{
  "n_head": 2,
  "n_kv_head": 2,
  "qk_norm": true,
  "attn_scale": 0.264,
  "tie_embeddings": "early",
  "parallel_block": false,
  "extras": ["some layers without attention", "local attention windows", "normalized values", "value embeddings", "hashed n-gram embeddings", "a smear gate", "capped logits"],
  "init_std_down": 0.0,
  "beta1": 0.9,
  "weight_decay": 0.053,
  "grad_clip": 0.5,
  "decay_shape": "linear",
  "seq_len": 512,
  "dataset": "wikipedia_en"
}
Each number is 500 + 25 x the weight over the matrix's rms, rounded and kept within 0 to 999. Layers, rows and columns count from 0. Numbers have three digits each.

# layer 10 attention value, 64x64, rms 0.151, rows 36-63, columns 0-63
498516477524486525500520514534514532521497470489512496466497508532498485527496473537434501535513462486468494482543498502483516513447495485512519495521476451508506502491499509538517516511560502
504518509443552479466520506561473494528472447517522477522490519528514535394506460521516482556481500494508546467494478517475490481489448513473560551486523463509490494518449461494490498508491498
522521528484492459472482509462481489545513494518468529529466517497524474497478459523534498462465513491502527516520473489513512474506514495501531513512495515511453474508466504486497452488504513
474484436493470471470512498499504503519493511503521519544552542492512472511536498515551494506536542520448514523481528513476494496511499480520488486546517535503508501518543466530527483497521497
523501519535498509535507546465513484515487499502516515512493472473515521588509471519475481457508510506457491486480471502478513502541477508503518484514476502506515501486499496524491510532486483
508472480508496445510531495512505507511514518540488496493476532501506486478491473528492499544483496451521499459521513493498512523499469482484527506489474464515502472512511474480520497476464524
544564495458517566490528503518472493505487485489528473511511490480560571528505458528484493505514504498462543466504482505462521474488459538482520523495470464508522477519477476458524497483470437
498541558485510468500452454468502473518486508508484513526483477511536519485524457497524520428481552478482525492491508490512525489465517464511532461496491503493516500495461506486524480544485439
542498491494475496529514472533498498515452534491468541513460475503534555492494457528529502493497480470508533496511547537544490506484472513529539496498508480491519474484494489489517507510547524
498454499524485488522512505462489483483497494446487522481481541483486483512527510474513497509473501503515490538459520535491563475523495541496436511472511529500532491483536529440518498495517485
438479389531399487532530543439541497513512509479505536445551562503459502541507585484478524547547477530512475493482529491485519527544557514501466498537517477521436512458512536522489536469548514
539506527482531521498482535529492462509475501473522418502486509476506534465510474518479520538485484522503502511523534537469500509438484495484516511468508461499521495554477499506478482453474464
503532501542482475534498487444528515518487507507494524510484513504489489470506482496496502475519510487542501513485508515474502504485493491482526487456495509506521509502483496506476494525499493
497510530503506520511495465453517514499504472533530513482503484527523521490453519478496523488507488516534494536496476537522477514484547554467505535476466539486495511528504507495461520487454493
508507483503442492501485467496506481494504515510471520499505467474508463544518540470528509470525483544481479485511534501495513532478572503522508450472514461487495498505478523504492481491508495
529513482465539495486563490516499501523463520495530474531533508480515535552511489526492474490499541496477526514495533506492489477457480474536469495494505506490478492531514505478522467496523479
433516490509467487511456505488534490505471482484482532472563511558476511501512522480542502509508538495459458532508514455477489505523547490456498506540481545500499486489480508533503528494513498
497508520531469489502488483530480478524501467520501493514489499538513491478461497488509513473508493530488472521505484529522501491477529518499494542518499545494516504514488488499523490489488514
559526542500544444456540436536477461499483484540472465555473464466571509470568435546509481477491491496465535498493522556519521534457478482459505541416464425507523479532517407475511465505460462
515483503442530484490500496465499475518513513488506452560478480471518492457498507511496466489506553493527510510507489497500492468533492477486510516499507501510485485495477481507505474449433499
483491480498535529514463460536491510501487466471526492510542497565463514463504511490499484508495528516491490493492480489493502504477499504495506470492507526488511520494509517502495515501554517
499496464484469498496498541470466502503504476485493515482495534528485493511490529482481497512496518484527505505490462473481503471553511508476500516517484512503505484474514497462504502436497509
533507513505491501483486501499494477484501489478506452515523485456518491500536495509521495484495504535503466528502551503506515547489527447504488507513481492502489512504524514499476440487539491
527472491478493466491528477499549497464486502560527529521540499488505482497519484512494453498507505493487477502474521501465464518478505523522496499478484490499480492522571483524469522475529495
506472511515532495497480488581492522478499491541475487508497498503494504442514479492490480548468475492499515442528483497503493515517470481520533525486480507495528495497516471484496532485507550
503514469507488545522518513478487532497528522466533500466507485460499485555469515486512482469511545487469518542485505488519494496506470496465500525489497536493523496479492497500546509539470512
513522513537499498519485485516530481519473471492490459485514499527510541485489492492462545484485506495515531474531508502520474525444531542481547498454468500496472471510460534495506533500518470
516468528504501513513451477532515509505495473474495453504503491523520524458471487526516506499475524478486525476529494502511489511526491554473536515493470504502490473485486508531504519499526523
# layer 10 attention output (transposed), 64x64, rms 0.157, rows 36-63, columns 0-63
515510446549473526492557539512496504498498496526529487441531501522535485568496498551456526571456451509467488455572492495430532526405492485503517517480481455493510499486483491544537544517545523
469492485458520487489526496507468509514464495482554491503507528552487483412506500490524492540507494499526526479502482481493474461516496498481487533509519509561486476516472494530501521471514504
508543523484437486461463521454456481508509512513494530548446517544509499509465517493560499444479523493518490536477478448520481464483543497503509545489483512569490482506462490503541444492480540
512507440454499481419547455477497518541477514496548518564546507495535479481566486541556524458507510473460483541488517500455463462525513464528450488533497540494484494508577462537507505475559495
496521535538507488561505572448527491495505522505522505563496472447522552606524461552440478490522507501434470529517543515489509495468472527485476502480453520520510530451511493507516468553473503
479516471532498504467503500487484542502527492540461478482493533501518536517481516492494502547526485394511478474541473450504479542517507497461510516481508459605506496463544501480518553464459564
511511488456500545485504531517511520492522507483539511504508503486511544560507502550483446542494521511490517496455493518466532477492452519479496518525468488548537502515495501494498512525480474
479545551497487493503467479443543487493470521463476543499506477488485510521447489462506564440433578461477472537454498472518492504500555487540508454543497557486501516506479508499481504571491446
496509462550439523527492502498478507535485576503456510498498469511522549532472500508502464479450528493522494472525521493513498526517458533535521487549507536550542492492489530516549552495546495
561472583506534530486465492536471513513501472446419465507510540446546512518518508492529475454499523496484553461525447510439499511568524560460483511531496540542545522549515554457523498503444454
505501449490491475488518510512495480512490493532467462490509499487533516483541513535503482523482464525510530460533499495493495538492497504485522507466528454500469468541501484502507508514528504
509500516489543533511473520538495460504496512475509416470525508484520490475527514489510495527498466592493503523532515555451501515493503467478511506495507468522501488582517535527481511486468475
468542540570487467539500469446479504529493525513470517515486482494541454504480516448483488444517557536527522485502497495444406523496536505501531482483471525489538512506481527515468550554502477
508495553520475517593486461488539502480528487562542501463446473545516473454493492470496503462536509515565495494483490575491490509511509529451536503456455535447507499535502509458463485467481441
510521479506471477522477488518560487500510516535425491478528452453503461505509500517518500485473462576480464526481523527543512539479532502554522462527534474430473476555494493525481456544529492
547525437470498512489534469507511489518489511456590513526541503467492526539558497508523460505524515476466502540472483494475512513510494444508477479537505499545487507534552551505538494512522459
446502512491475493490467503489488474484452478495496540454497477534492511457470484500531509452458534473443473506477507486485472497506510497492508474467480519443504493490503477495455518469550473
551496531516446510549475471517497540521508502522510504533473490528493455414463439495560555450512440465499463530537467527490533507482552512493493497530505565459554484502513455501494473463486496
529514484519491514478512475495516510496515498500451493515517484467531484526512507506513495462488502476465501490514483497479501537526525486466492483509487511556510515497546482477468513476474470
498521492423528467506503499462516450487540492478513483568471489479487488470489531486564496514541546471531505552495481518530484489545514476484475514494527502565463490453502476494513494454464504
495456500482522485534519457561504518490460477427551512502533503544450469452480469484516523535468520526479490502477486514504476503460501494502488486529502549451499524493505512504493523503584476
483486505457496466485454537489425514488513493498514511529470522525485510497465525496534435562509520486499522501487460466502491471505511519457503552515484510544546483519493457477537506494462495
530465496519528486473478488531480439499500450494488469524509485447558473526528523502530483476482496619473476529527546532531537566480527432511503470504482517498466461543533513492460435493516507
489483473501500428516534434505565464486505494562525502544545487532545501493554503483460423506539518501468441514503526492444470542513499514518497489453459485486444509517578532532522495458534496
469445500521502525486508490526492572476499490494487508493530516521462508465472462516477490581520471482508475456497517464549514502521505520511487532514489510549525517472522472491481560444530583
513520518509479555495503518477470521539533489441522551473456476437544490580504520509480485478564534464482522529452511519529497465507459501451491521512474495454525516418473525504494510486500486
526511502532465495564439512508580540490469508471487491446525505506469550465502486506516541504489478470508526485467506520502522559439524495465580521473494483532508475542505519487509545540532474
501452504506479496529459523524572513485515475468493495496493524531509570466481506533527540512468510454513519506496527540513521506471483540463509549469466495552483478424488494500525525457551560
# layer 10 MLP gate, 192x64, rms 0.161, rows 0-52, columns 0-63
453533527529497458517483520509482488504506496502516515489503535515536548471533510527480543530526497481499503448528493492502561501505504490485529474519515497500454526500520492467506487490481500
504472518528513499544534493521511521526492505472489540491514501454482555468496532480481499450466536468472500495521510487533507493540513495490463486495501469456421444501506515484498478514508480
512548499551483500489502537449517496527514512527507516470497502476528504475510508451509502521550477478463518502488485512477517500490535491503503525499501489501485527500513426546509475483491474
515482506491490565487526494486505527492504439479504461499489492486487489501526505547493487522477472499522499491489447506507518480482459496518546496499472517483477477496469489495510483517497510
552537508510501517522460507548485478468535569456496529473510521533502455486498496516530510540503507470506518455515510501504497508506497493515459486500520507461473480499502501508499486512538490
465474485483511489531534538547472508520529501504463518462498529469519492501517473495526503507460452479493512488533518503539494505516504512546527467517468509485481509502501515529488472508520471
496474489515510506489544472523455485479518484492502511505510487478486511475467465485486522482498466437542420485547522497503471501519475496528494538524514502486453491481535480512512529487501488
522526552548473477510485485519469493495549493461470516511535534501502492461546517497508511496543493505506502479486523502497535446519534496510497489486526480504513522486516482476570473480539498
483523553555517492528465479493501472503504529491456466538533553519480488507493531521512522476527522485495462509498483509492500502496533520509492476543511487502488497536480435486509492537524479
491527465513524468482497518520480489544515515493493497510485467506468488464543490489481514525515530511504479471506505500495489437522547540490537487587459511504533479456496498506491498496485515
496512517526510501544488514515488536517503525541474442481514484539491533492554469492509468528515529524479487508467441459483478500588509470508569526516482470478489484500492481472523512505525467
512512504503501539463522476518468471568530502517498457509477502502513470479538495502564473498532473480539461497485494477488494506500512479473498532535515498505493472551502464487506442516512520
484497504566514514521446497514482494489455492500506517522487531482482501540484497491495495519510467510470517517512537497478515506512517523486492537469543464500457474529504512474507482486488502
527547554513486479512475558486501489522521514523524460523535457438505512517476499511528517502490488497491521497477477461511514512541521549507524519541507497490512528524468490517490513539440493
535501536502495476479549480498500450523539452456542512495550467537474528510543488471520524454512487501509524480461498477506499486462521500499542516493508512482471504509458492463512474506497491
495525494510482506455538483502451499536501484514540492515526473503548530470499489506522528529517462506507467512496479460492515489492497499471510547516500494519498460480493499476523531481472481
468477531540530499516530546505507512487514462520472507522546509522514514497471486496515466537486479476514515454517441502490537463471485484492541482516488508452461490486525531487545476502533459
495556536539495503516482511474474524498514470511530512457456500512489515513489496465490476510490495513539523501482453481476490471489524502463558503509465504492471485526467505514468499519437490
496553486496527509512502477457540446510486486509512525475504552517451532508521523480522533511503427519465481504455504464495496498521477526485490493480509506497508472448477501504501519508501498
484512484463506504518460494509519460516475499507470531446504547464531485501535474522524511505522485494530521463551487540519494495506491473521527470483513521482478488470495469480508472557516492
516484488538511481490494516542512508508542511480488521464541489481505465468520471532466504561501534460492534469505501523499489467498464476498536515499520464459487462485526464497504446507514519
492525550532511482524528460534498498513484527516489482498514518513468551501505538527510529476472505479512483500493503545508535483501489454518502500476507510506491520523523491469514459492490492
512525506526506505468473505497477475465501517449459478511486525537481468548563462500528519529520479502537469493490473447508501497552511499501500476464470498493521523493543519518517475491520521
511502528524467458474540476508476491497498491546497473476491529516545533552487499526540470549540470473521519495502480496484496452528481529493502510545534479502533477473502468511539472525518507
490536517502527518527536512493551448561507494514479526486533525537510503570530467488573494486513508471478469516481451509483513486553499510451452512520527511483503501499554440493505461486459510
506508547523462502498517500499527489535512473447505460497499475466477498502490511449511506496503469494452538536463498488451458501497509488488541508498501528485523454530474481532479465487520504
419547511508515506530468491476478488521537499482513535510489466522528538474509502484481479502508471501499478468470511469446491531513511508495569505577526510497531508523518516539517508441511486
498514440486498516525490445476470478496505510460476487491551505470482486493484538529473525509540508507520468470512499478499478518523495528478533491497544469501519493480510545452466543490538547
492528513488493515491476507460486540527525511493510475465517484460531509499550500496483501471494504489516493535539475474455494505529533486477542495514502467503483492506492502460541473497495435
502522523510515499520511499502519491514494502492521440449517466435524529487497503509576512533490479497503476496463507493486508486510515495456513503546510539486531455503497494465526465517461519
496515519468517506465521486458532493495490509505493522489513579482480500480528497472539506497463498510519491496492516488527490470526469502487489477531496545503476514459472482476503523503540517
496520493508554455547522491492512515488528460502502514506507488521479502494529520501459510466482471484512493527522498490506490491478520518534489505520487516510493483497522524532503472525485557
483501543479523472526474486511502477490473561481496537468477524519541516472529504511513487476495488465534508505515483487510476509526518500527486528495561532465475469491513517478479509493552481
515523474511520519504506510481471468535523535539494531532535540534523478485519467537585510534506493468454517463462539486486509517564497521538510520501545509455475499513503488520538503464482467
453513536539481519482468524510473465465516531507522512544529510462544543484473496506517431544470503513523465510505507507483465494491525461536482555502459508500508506503508529501489520517497518
412478512517512517475450551467481521545499455498487540536505514483495504474526479483513484471478507491520515532465440517503538471520514501523531483516534536492492502492530496518543505515523502
525491519516496490537474508510497444521506505534516515499516520466471468498531486517527507473559480443497517532485452508464465496499499545514483473511532540515484508501490503488465524494502477
501524536517511475487509502520491506514487521481450449496467539508463546510484513528489446495493539498493496496518508461475495509509484495510522496512488515497512494514493498483482462496491514
520529536542476526516523500473517493536463512518508490508482530522510478499539535561528488539497506487497503496480464524501536494536552522510483537505522549510467470470495458518458502485504481
504494477486518476552490539530489444493476523515487496499508514503479467517468445524518506518505488499492515452536519503508506489533511533491528468543511485454472456532486476503495537501507494
487496508529523525478463469512495496530524515500490470490511517526503483503500484559513507484533520521552506503453510459507514443479460500483483481523473479487511482510525486461507550501463571
516502476480456491536516497534543525500527537538566470485499514472469506518509517519553538459486468525488501488479541462503504513521522515512534473485483498510503453491519472527532499525506468
492522525499505498530443486475483502480489474491473506452511525434484437473506492522490520520536499484504509503507477515574550505493493489501547479488492531492508489482499517502507465476516484
499495542550464470554509477535482471531482478483505575460541485450500513510483500496527498519544491491466517492542495496521502473536469467510525525503495520490486487517474458524506466489439484
506527480497528514532524532536496490491512480501500497480489521516515455512515471523480476501525516506524467515446529495446503497517514499483521494539532497514515428493511490485495461472531520
511499514569487503586516500525501521476531471494468499524479504477492511474517517513496529456485520481502493479504460448516481521515504513507480505513507441479483460480498471499568467517489434
496469480479503490498506514491501483518485482518504500488573525505482488470474494490508482514525501476479487509512459483460471533500452467500501498531439529491534506479473502486463488480524540
517494547514487476490465539480522496480494444491488511497489510516526522490487525515507495532498511505578485513534525487517504504491488468484494493490493501484519479502538485539485488559467478
465504528477529529511475446477528501490536490511554539526506515494501482549509536483474512511475502487517487496495484480488496441451481523527504520496530468475497459490507522457545518484539485
498495506511504521507514478476512471517499509515504481468566529475527465518496511526505464560574491532496502490478490493493494473544515500434488552508529493508493508494513499451518531506455515
466512516472496503512517518487462511487499461463512475500549527489515507493499499509501521532613497514463443545542526489488503488490518556487517542474511532496497511502484478505528489470525472
516466496551490477570478492471486467503480497458459480477508541466482480518503517464491535473519502527486514482506512481512515460523495499495509537491488540502509547494538524483494502493512516
521522481489484509481495538471480451495482504504474522513504466482495526486469506484543504518497482491512482492471482494440557500476464510447554528467524534481545490511534489512527493480495528
# layer 10 MLP up, 192x64, rms 0.157, rows 0-52, columns 0-63
530481454519508543448523478468474528522524541495498480493537498463472499515458495479442534483507481515475514517499505467476503503462485493474491519507499462505507496504475538483490510463495486
505538469471469482450491460501496502509514502486507505513483497499534484549474468461487527502527479528473487512511458520543511498490505508561487537486508501518514512492551525482521457523519504
504531497464435548461513477485488499482510503467540488506459456435515556511484505506497565478491497492501440554473519480508496484466523526507508492485496486503550494488491522498489482497505507
510525479486463562453522491479504502534487482477523461495504457485528567497478518495505490518493497518485488537486474491467483517510524490508490521467481504505480524510488521506503494509472454
485486458499488561471545481468513469494493481525482498523503502460475526465510478519480512516496502456522502478515503507496458521510506502469509501491499471484536486533523506482515501444489499
482498489502457544546516533513520489503486462532476523533497522510511457484430484499476473528509479506515519481520531476475498489475514461496478532521496492511509496515511435469479495497520502
487495494526503452518460470458485502471523517500485525516510479531528501544479479477465456512474533499541487496528518516543454475530527517531501505493519516477459537499481499509496493455490495
538480476492488457552522560504511501493472484507476481538466484522483467555437468536521490535499538495532469520522486475500458574488498505476502468498499550495501488526505461541446475511512502
493501531523496504522541499562523501485485484494489486502543513498523506442507498538506458489495510515509534453496504525520511473477477503507504502505498420495465489513510472470503533512516494
498525477550508498523469547520497521573524500466477496512486492475529504486506466521507491488506538502531505453503505536502484500518532509479540491515467535487518494515540474481499489511488464
507481484552475487482484523462480496501493495508545420469535487493490543513550495496468446489479492510529524504465482463495520510571444456497527499499533481485524497518527526487525514466516481
530505519540464440528521478497486461505510508513537516529493480515491486459481502496529527455467476526512500566479507521500466493492515465514443509482546508494492506528490508506527481519556497
480475497484509490526496524491505484506509500515497500530476526540538439508505466525550475518558496511490541483518511474481455478522517491490514492546509472492505485483472499513533504436484541
467489490480544480476492530482501491464464550424513488523533482483494512485489516503480522474474489484482504515492499486490518460499494523487454493557519489478482479513480506522487537501523433
491479532453509499480499447516521521529511491549466524510486482486571541510503465567505496529506492496494470507488529527517511518472516489472461521498502483520547493495476497471572504481498479
499528461481485483509459507488474480505531462545501499504520511505485526495493482522493479529532517478453510506538479482472557478510470475455511587534469491497490478512472515501495492493500522
509472509529495491515472549497519484499555481515482512533547471514476496466496479502520438505485485483544527521522489521486504466473489481488529425542461536516457510468532568527511498506495483
484549556499478507483545513486473485513529495500490534536486474497517516503495488520520517469490471485508508497496502519481486483481514542461537527459500491491523492528493493464456471536496463
479533486501541507519532489484575479495510499467531492477493503489456493495485511479519526502475459555477463482480498482510487538534495501500488529478501471488528472391507499527514543502509488
519522491484548480510484445459520455530521459541536570519517511511488468515521508528523538504559481488484522474515481524506518505501451530499490530489486481489489512479477506503508493498494483
469498473513488550449467481507502489466500519521516464489495459505472515487502491552540496510486487449520503469520508491450474504474490473460487546512498539457474516475489456506500503525496510
507503493491499475528493502531553489508483506542444506507491530488502442513484516493478466481527495475519515493534506540515493493526483513470510490493555499480452554502511491526504530475525507
507479445494518474508521484527481508499466437464495498493495507520510466505484554510507474509501501484516510557495494476489496509524448539486508457502523492497529485445453500478481496476504480
478515480490486490446472473515475472497538518461481472506498493488492551518490458473513532513459474481532537449480468493478490448474496517530545524474508543517486495471471490479497480521522481
466491430488502494507512480459552529492521490465489523466543477514510555523495497495523530511451457472518468503514504472475532481525514481512528510480524514503504485515457503498491494482470553
508519566472519479461538478534535493517510458509485497506526508484515516515473515551475529473523538503473513497498531522450525466509481496495522497486488494488486524519440496489480540473475483
484522578545508522512508492517484542502496508508457485488485506516526484485445465535521484482538473493488508452519543503459485525484512480504529535478522509504486455517463475517525485500451477
473503521484481504511533498413519535505549503499503515478505459486517532497504486468427506484487510521536436505536478501484542514527534496501471484492462518486522495472489542484502513493516510
479506497475488456477475537481509497503472451495487485495479540503518474501523477496473489496542519502510507479518471515519482474549504498519439541471500533508463466539521514548460482524508489
549501531520524531457523490511533500462506521494511512504523485442569512455487494526492522530487512520470505498493490505531515501476497488495492476474456491531520456492506508491513532523492534
500467523508512524534477484496484537530483518476504497496500492444506543481497531489462489537506540511473502521504487485522506521550510539529480494481529493495504556471559497512492509503502493
511519526499526490549503499459505493488508527495486485471512495476488492506529489549483485494470489499519524505488527478507480480511504509518489486499489532462438515501509446498511496506541519
499487462522484499460516503465487485476513479483484495495486518519461502465493511534461429479502524529488497505496550562485539470518487501514500468554511463478535487507472492512480516482505509
505487542493492518507492498431519448534528505506534563502495464479539448452533525517493481534441497478503505462480497497498498538465465506517491508522501477501498471509530525505454473463462507
515496491447478496461536488520537508520493458466498479460519512500487519524519520515499543461547496521485538482481470471552486472519487545464519477502497481518505477508516516467544540479494465
489495473492455505505460478457495461510514519490480511510456445533490514528523505492449502510467473522553486531505528493489487457466480467488508494514492467513459497464489509470523459518532484
485470496522504496507440492461505485523510515491476495518483523494490475473517466521473470511504486501528493551461477509475434498481517530494434515509520563529514518511524525531498524476536502
471485535489509490537512519493535506522506503519484507479508476492526492488545490522531523536513498486456473525493533520519556480492510499520500538537517495510487474484476468524493522507516497
522515477486499495528522496487505524540437508476530461490461501497484487490535503553499490487474515459465465490524468521496486494532553486519477533498521526487495490503503475511474474471531517
452525510524517457488514506536488508515465507535465536537489498496479525481497508499452487484546494520477475484518481496508519481543542496444479511526494467474497476478512491505487495484449511
532505506511510504493494528516519476511497485505496449511511516453490459461505481532497533504532488495520535508494487524418530471504478511489524463513533493497506512501462468489516550501501529
497497503502493485547512474563550522516545525505534476508504523486449510486525521514530503489495449554473468510482526457502505491504500514501518489499482523486455474477505531549538514532492471
473490491508508488487520502489473445487496499508490498519512535451433498473513485508489529533509505499512540518453463527464500508492496463495536501534505540519474461476542529518463480471509482
494533517491517496452545529534500542493534492494491471511484490618492507502525528519518471512534518521512505547500500492502505491475502494498524463501508497473553497499497499494502510526515440
504486540466541510516467488441449497509473524512517502482482458494502451519515499554481515511468508487543496517512511487504501500492515519503508474509488518494497474490455472506544524470496478
494515507487487461505489479556502490517530532520476464531455548452529508509515479483513506501493468526553507495477487471468471537494487539489447500518494547492494514526486521543444528472521493
468503539498535504500503485509493509455487499468517478526465490469489524516524529481539516533472514518515499501486522507519519521488497493481523534457504492525538472537526470506518499557486513
535476485471502473531506530522532511484482506524496509490491533512496511492546512500491491481481502496495519486513494469546522452518539539531533455529538498496526505475521491536489510526508469
513533513458546522452503475518506504510499447488530534465511506508522468552463495517524512546491483517468485524469505506510503415504518492506536532502459488485474496471514483533471499488504500
485511501551452471470484494542486487528492542496455513513510501483535498520490507467524507497467528467497485479489522527483514506481515472525494500525474558505502481494527466542506529510544489
535552494500521538512507489464482480489478492506465470506488448514516532514549440532485509515522506497486513512481486503510504507476431454502515512461471460466508494503501477495533473431530489
506491477514510519487483471506464512525514511512514506528506500477521505493472546466492454503531487540482538489462510483454470509517502503499501519509472472496443533516458509471438507549476488
498470496466489483559493492489522516501472518426480545476467506506497460528520507513491441472536511489500511505513515502477506496529474505505502517528493502477513518484524485494509506512534497
# layer 10 MLP down (transposed), 192x64, rms 0.146, rows 0-51, columns 0-63
549485463478476578477530508504482482479497510507477473479523496484460466528508514477468470523495481498521504495507467505465496483488475528485489540516504450509539458490461510518505508516474492
500537479493462497492482457470523500499498557502489480516532478547530492512481465525488517505539467514503508497514484480482487503472472484524564519523493501456539535504524516501510486501520519
518459486472536521516546482542479481501513501499500472522497496484479487514483436560494557503476479546530470559502526511524543497515519496476479514478497489502513476490486559483484534538514532
453490485499517437533452513546477484514482568505484512503505505520484512473470489477533496478551499467512524497511542465516481488517520506482491505515529489522520512515518469513503519511509517
478508522526465559483500525521496470511519489513485504497497526473455499434463516534508552503482499517464455489503487510522478476507499485519476499503489495461492491511489479522538507473518480
528505475459513536534535533536497511512480485497463516498536508455483548464537473449501459495507477492496523509490485474516491465515495510549477497516467474502471507496501488505475475525506465
499480490478514497536521502525528473527497504507501499462486488514452470482490497493493519449515457506501531483451519504500537504502463492510511472510473447540529472505509466511492521471517467
535513514546513462520505484531510519498512533480518475521545537470487469517467463484531499525483518477541475502499521464518497559454498484526479454484499580456490521532516491537506474510486477
504528520495521521536540513489513536484495514495526524521505523491553487512505484511512478477476506489516476512434530482517530466514503495483484485472502456519469504520475496452499499569502515
484495463523552516526499517523488488509520501488473510501492494514476500477551501506480499485502514500501496492516521569510525488516552525470551483511474490550484518520529520493484554494473503
526528519493491484491480499533504564500527517515524519522489467531488485489520515443501525485519456507503495486534503501482462533512498481494493489482521490587494471471500516480529520455493514
493509504499548539517470536483495515462498501478476475484514512483490529544548494511497470535512493440505534433502498514494530484487448521478530536513479500541521517480500464490515542474479484
497495495547490524530441506496429453497503488527507524537494522508493509531487528498518497467506495498464532496498563504510505492487491508449455501483480508551472471495516526494510497480496461
571491522484491538526506504499466501484550468550433485510473507479508503506496504445492475498511497496515489479496469496509480540513552506522511524481532475541516503525493522501499490482494501
456501439501499532531542519456502506500476523518481478464481523484493485486494563478461517481485512526491517507533468508515514487526487518519468487482491527457538463497537538552517517495512534
496484526519534502485544493482535522509475511472478530496474472493503469467509502491506522468500480492564476498465522510530473518487521516534498458484525516575499474488528479509518493503490487
494479509540496485511526508516476501450539500510513512492488477530481540482470488490497472547477466436520499506532480544516518495432528463481497500467409516523455525486522539487509517492507501
522462429503525499512504462518509490490503524484447488509541490494513497488513468546529491528524499512474494501522495509501509526530479483538454496530509507462492509492491488490519537440517518
529485526506507501538494488482504499474501530488471484512494522485542478478470487484499541544509498456527507552521506530506554476526494479523475499480479473587500491475513528504486506500514540
520505454503504501475478490536489508466502469538563542494508542498497478515501502467531524544489477488508538484515498503516481516503445490547525509478487530521483482499461463468519481507507475
478496514524493526511507478467537501490494516514485455526506495520472491516513557504505506473521447513479499510510511470473519487468537493507490537498512485614490529493491507517511512493494532
490551503531543488509525480503464545512468532472539471479491486495473544465502570505496546511462501509475480484484508543502515494509467446537483503478509523526501517500506484492494470518489503
513532513550500521469488480522495501469518502454491532515498472548486476512502499483506495552459491508531469532491461500474531504503518516476526524503481481496550496476490470497544510527491565
458491458518488528492484488491513465508488485487511486504525486454490506484521464481478545527559502522509518520486511486515521510533511491502513477480463554584474541551522516496506515485523479
528534472462483508490492458448512500475505469476555467504509455442487521473502466529546480492507497494495475518496505518494543454529479475490477505484528504520532498505476494457489543478487476
513455501506484497494489479487530500512525530496445513510485512518532432494511525522435489496508534500500524495515510525555500490535502487492501495532487531490468520518512552560525519499474507
470460495508492504490487478462498471496526479486522510512488507494497558522478481449480486501519473516517474546559495459479554514527503495454501533555512506547486542488526531538492481510501503
500502513515538484544533484500502507476498508507466472478477502555530509484521453465493496531466476458471532466502523492490545483504477502485504495514456511462473431506489515526559481462479474
505540485511543484456513471522531506564520502485518523507505509474529475494498541515549517466486495513495494522510513435512528529510454467487525504538518486489519481500497522478505505505455523
469438473489493496469502497522493536523506554501490566534501512564465479515478492490459514437491509485489499518515508524477486519490483497499507486465477451507483533486487491521455527471503515
510487537486507470518504472514536462552491507537462483493477502473537502527537516536489516517493482521544528485453510484475517502528446495469470474523511488481529515495508520516520511522475513
512496455482545490516472518522491524484483492518499528493475475491511477518514520496470455495455514535483508509482498501507509497517511523496504497481442517498500497497504538488453499530466538
494492522507498513499496483483472484484500498498511520449486544514498518449498506500497438531532497455551526469486480510498456478516510532528504535502500474477478440494521506471512563488513475
514465541513522542523509484453520509502510485473475511547535490504486493483538521508520511538497509479469505481456483503501583524502496542551459480501463470515507524513493528501470494430446516
482495509542525515493461501489488495494555514515495518543486470520495486481476482506513482551481512466520448512558495539487541547488499513464482527534493517443485501499491499538490527533510512
543519482515523511527499498473526490499509508514517492509472481529497516527466520483550502517547506521524443453547517476476469546469475516483548525495518488490481475493488472457515489544515490
483468518502528482508507588453525481514514504474485482489467470477506466496516490480510480493486466470499479533497477517476472471519521497524511517520527482566530524504499530469495495480497524
490499523525500489466471548543506487512495491522462465501507585498467517516488504537486502472467506508506479483510517459484485502493486495510498470521491521485480501516489482493489489504476468
522438478475513464494522502529537505501491503500481504479439525528477477477520547539476493479501544475493503478492498495529519474498514512517471495491491477577486496468495480498477505477521502
463542483515500497521504503515497500497425505502494496500510473518473549455489545522490517467487489517474510475506523513523500497525509514475535519545506516540493514457479502507536535527464482
517514501460508499474469488498508509523499483518503517518499451482494522510521506515476492466465515459529484505454478490515519517488471474516560525483508451503483506455537496506510518538461530
510528502514524503471516487487524482498484461483514522484512502513533508498483505509496510504488536485531491520486487509480526504507504472489461491523483471622502511524493487487445494487510525
502477498522496502497485530475508503497502471507471543532423478464469466486464480515496518504517541491528521514497467556522490515486495477510545473504516506490491467479499539485466483497512448
493530507512503505448505468461489517517534552520470485515518496504504503493515516501519475525552476510533478542543472503490503487522527509462497507455509455406492489503515525502510519490482454
473551484452552528503470490515468530527507514465500534523462498482478488473492527525481519492505488499480483503531519483496449492464521522504502455502516519486545476499495526523490509461538508
505508479525484506470499521569500516511487491509506480526480575451500514504475476519481508515509511535502488542497544574496494506475438496448478510501524498552515553462496551497521499514537494
513534527512503517486517481498536515485503509480511484503482491469477538512512532499471494532487516500500520500459498498545504500491540516531487519509538469441485512504543508517518512467454517
517448517522482471501480544458548503470513476516499488497504482512516518501480509501508501534509482501520508479535541514549485521490478486481481450499492513508513485479534505516473542489528455
506527477518472522509528464490497516515481510530480509489518498508513510518531506521511467466469435549480463499520508531548495528499523480505442471499471544548520489490468503475486558522509504
508509513477469515488465514525479461505494508498538454470471473484491498513499486525448467540490540492538516484524482468485480525558516512469533503535512517495500520512496480454511468466455488
467473509508483476520555500491497515473520517523494526495524451518483471517482531487428491505502497543480466497516509445495508503516501492526488489466504501569509485456501565547552478473501521
441532483477509499451494498494549542515506515490546520516515476521509491475496495494466486500518498447512506497489494485479490522471481456494477491516538464559469471488461492504548505472520511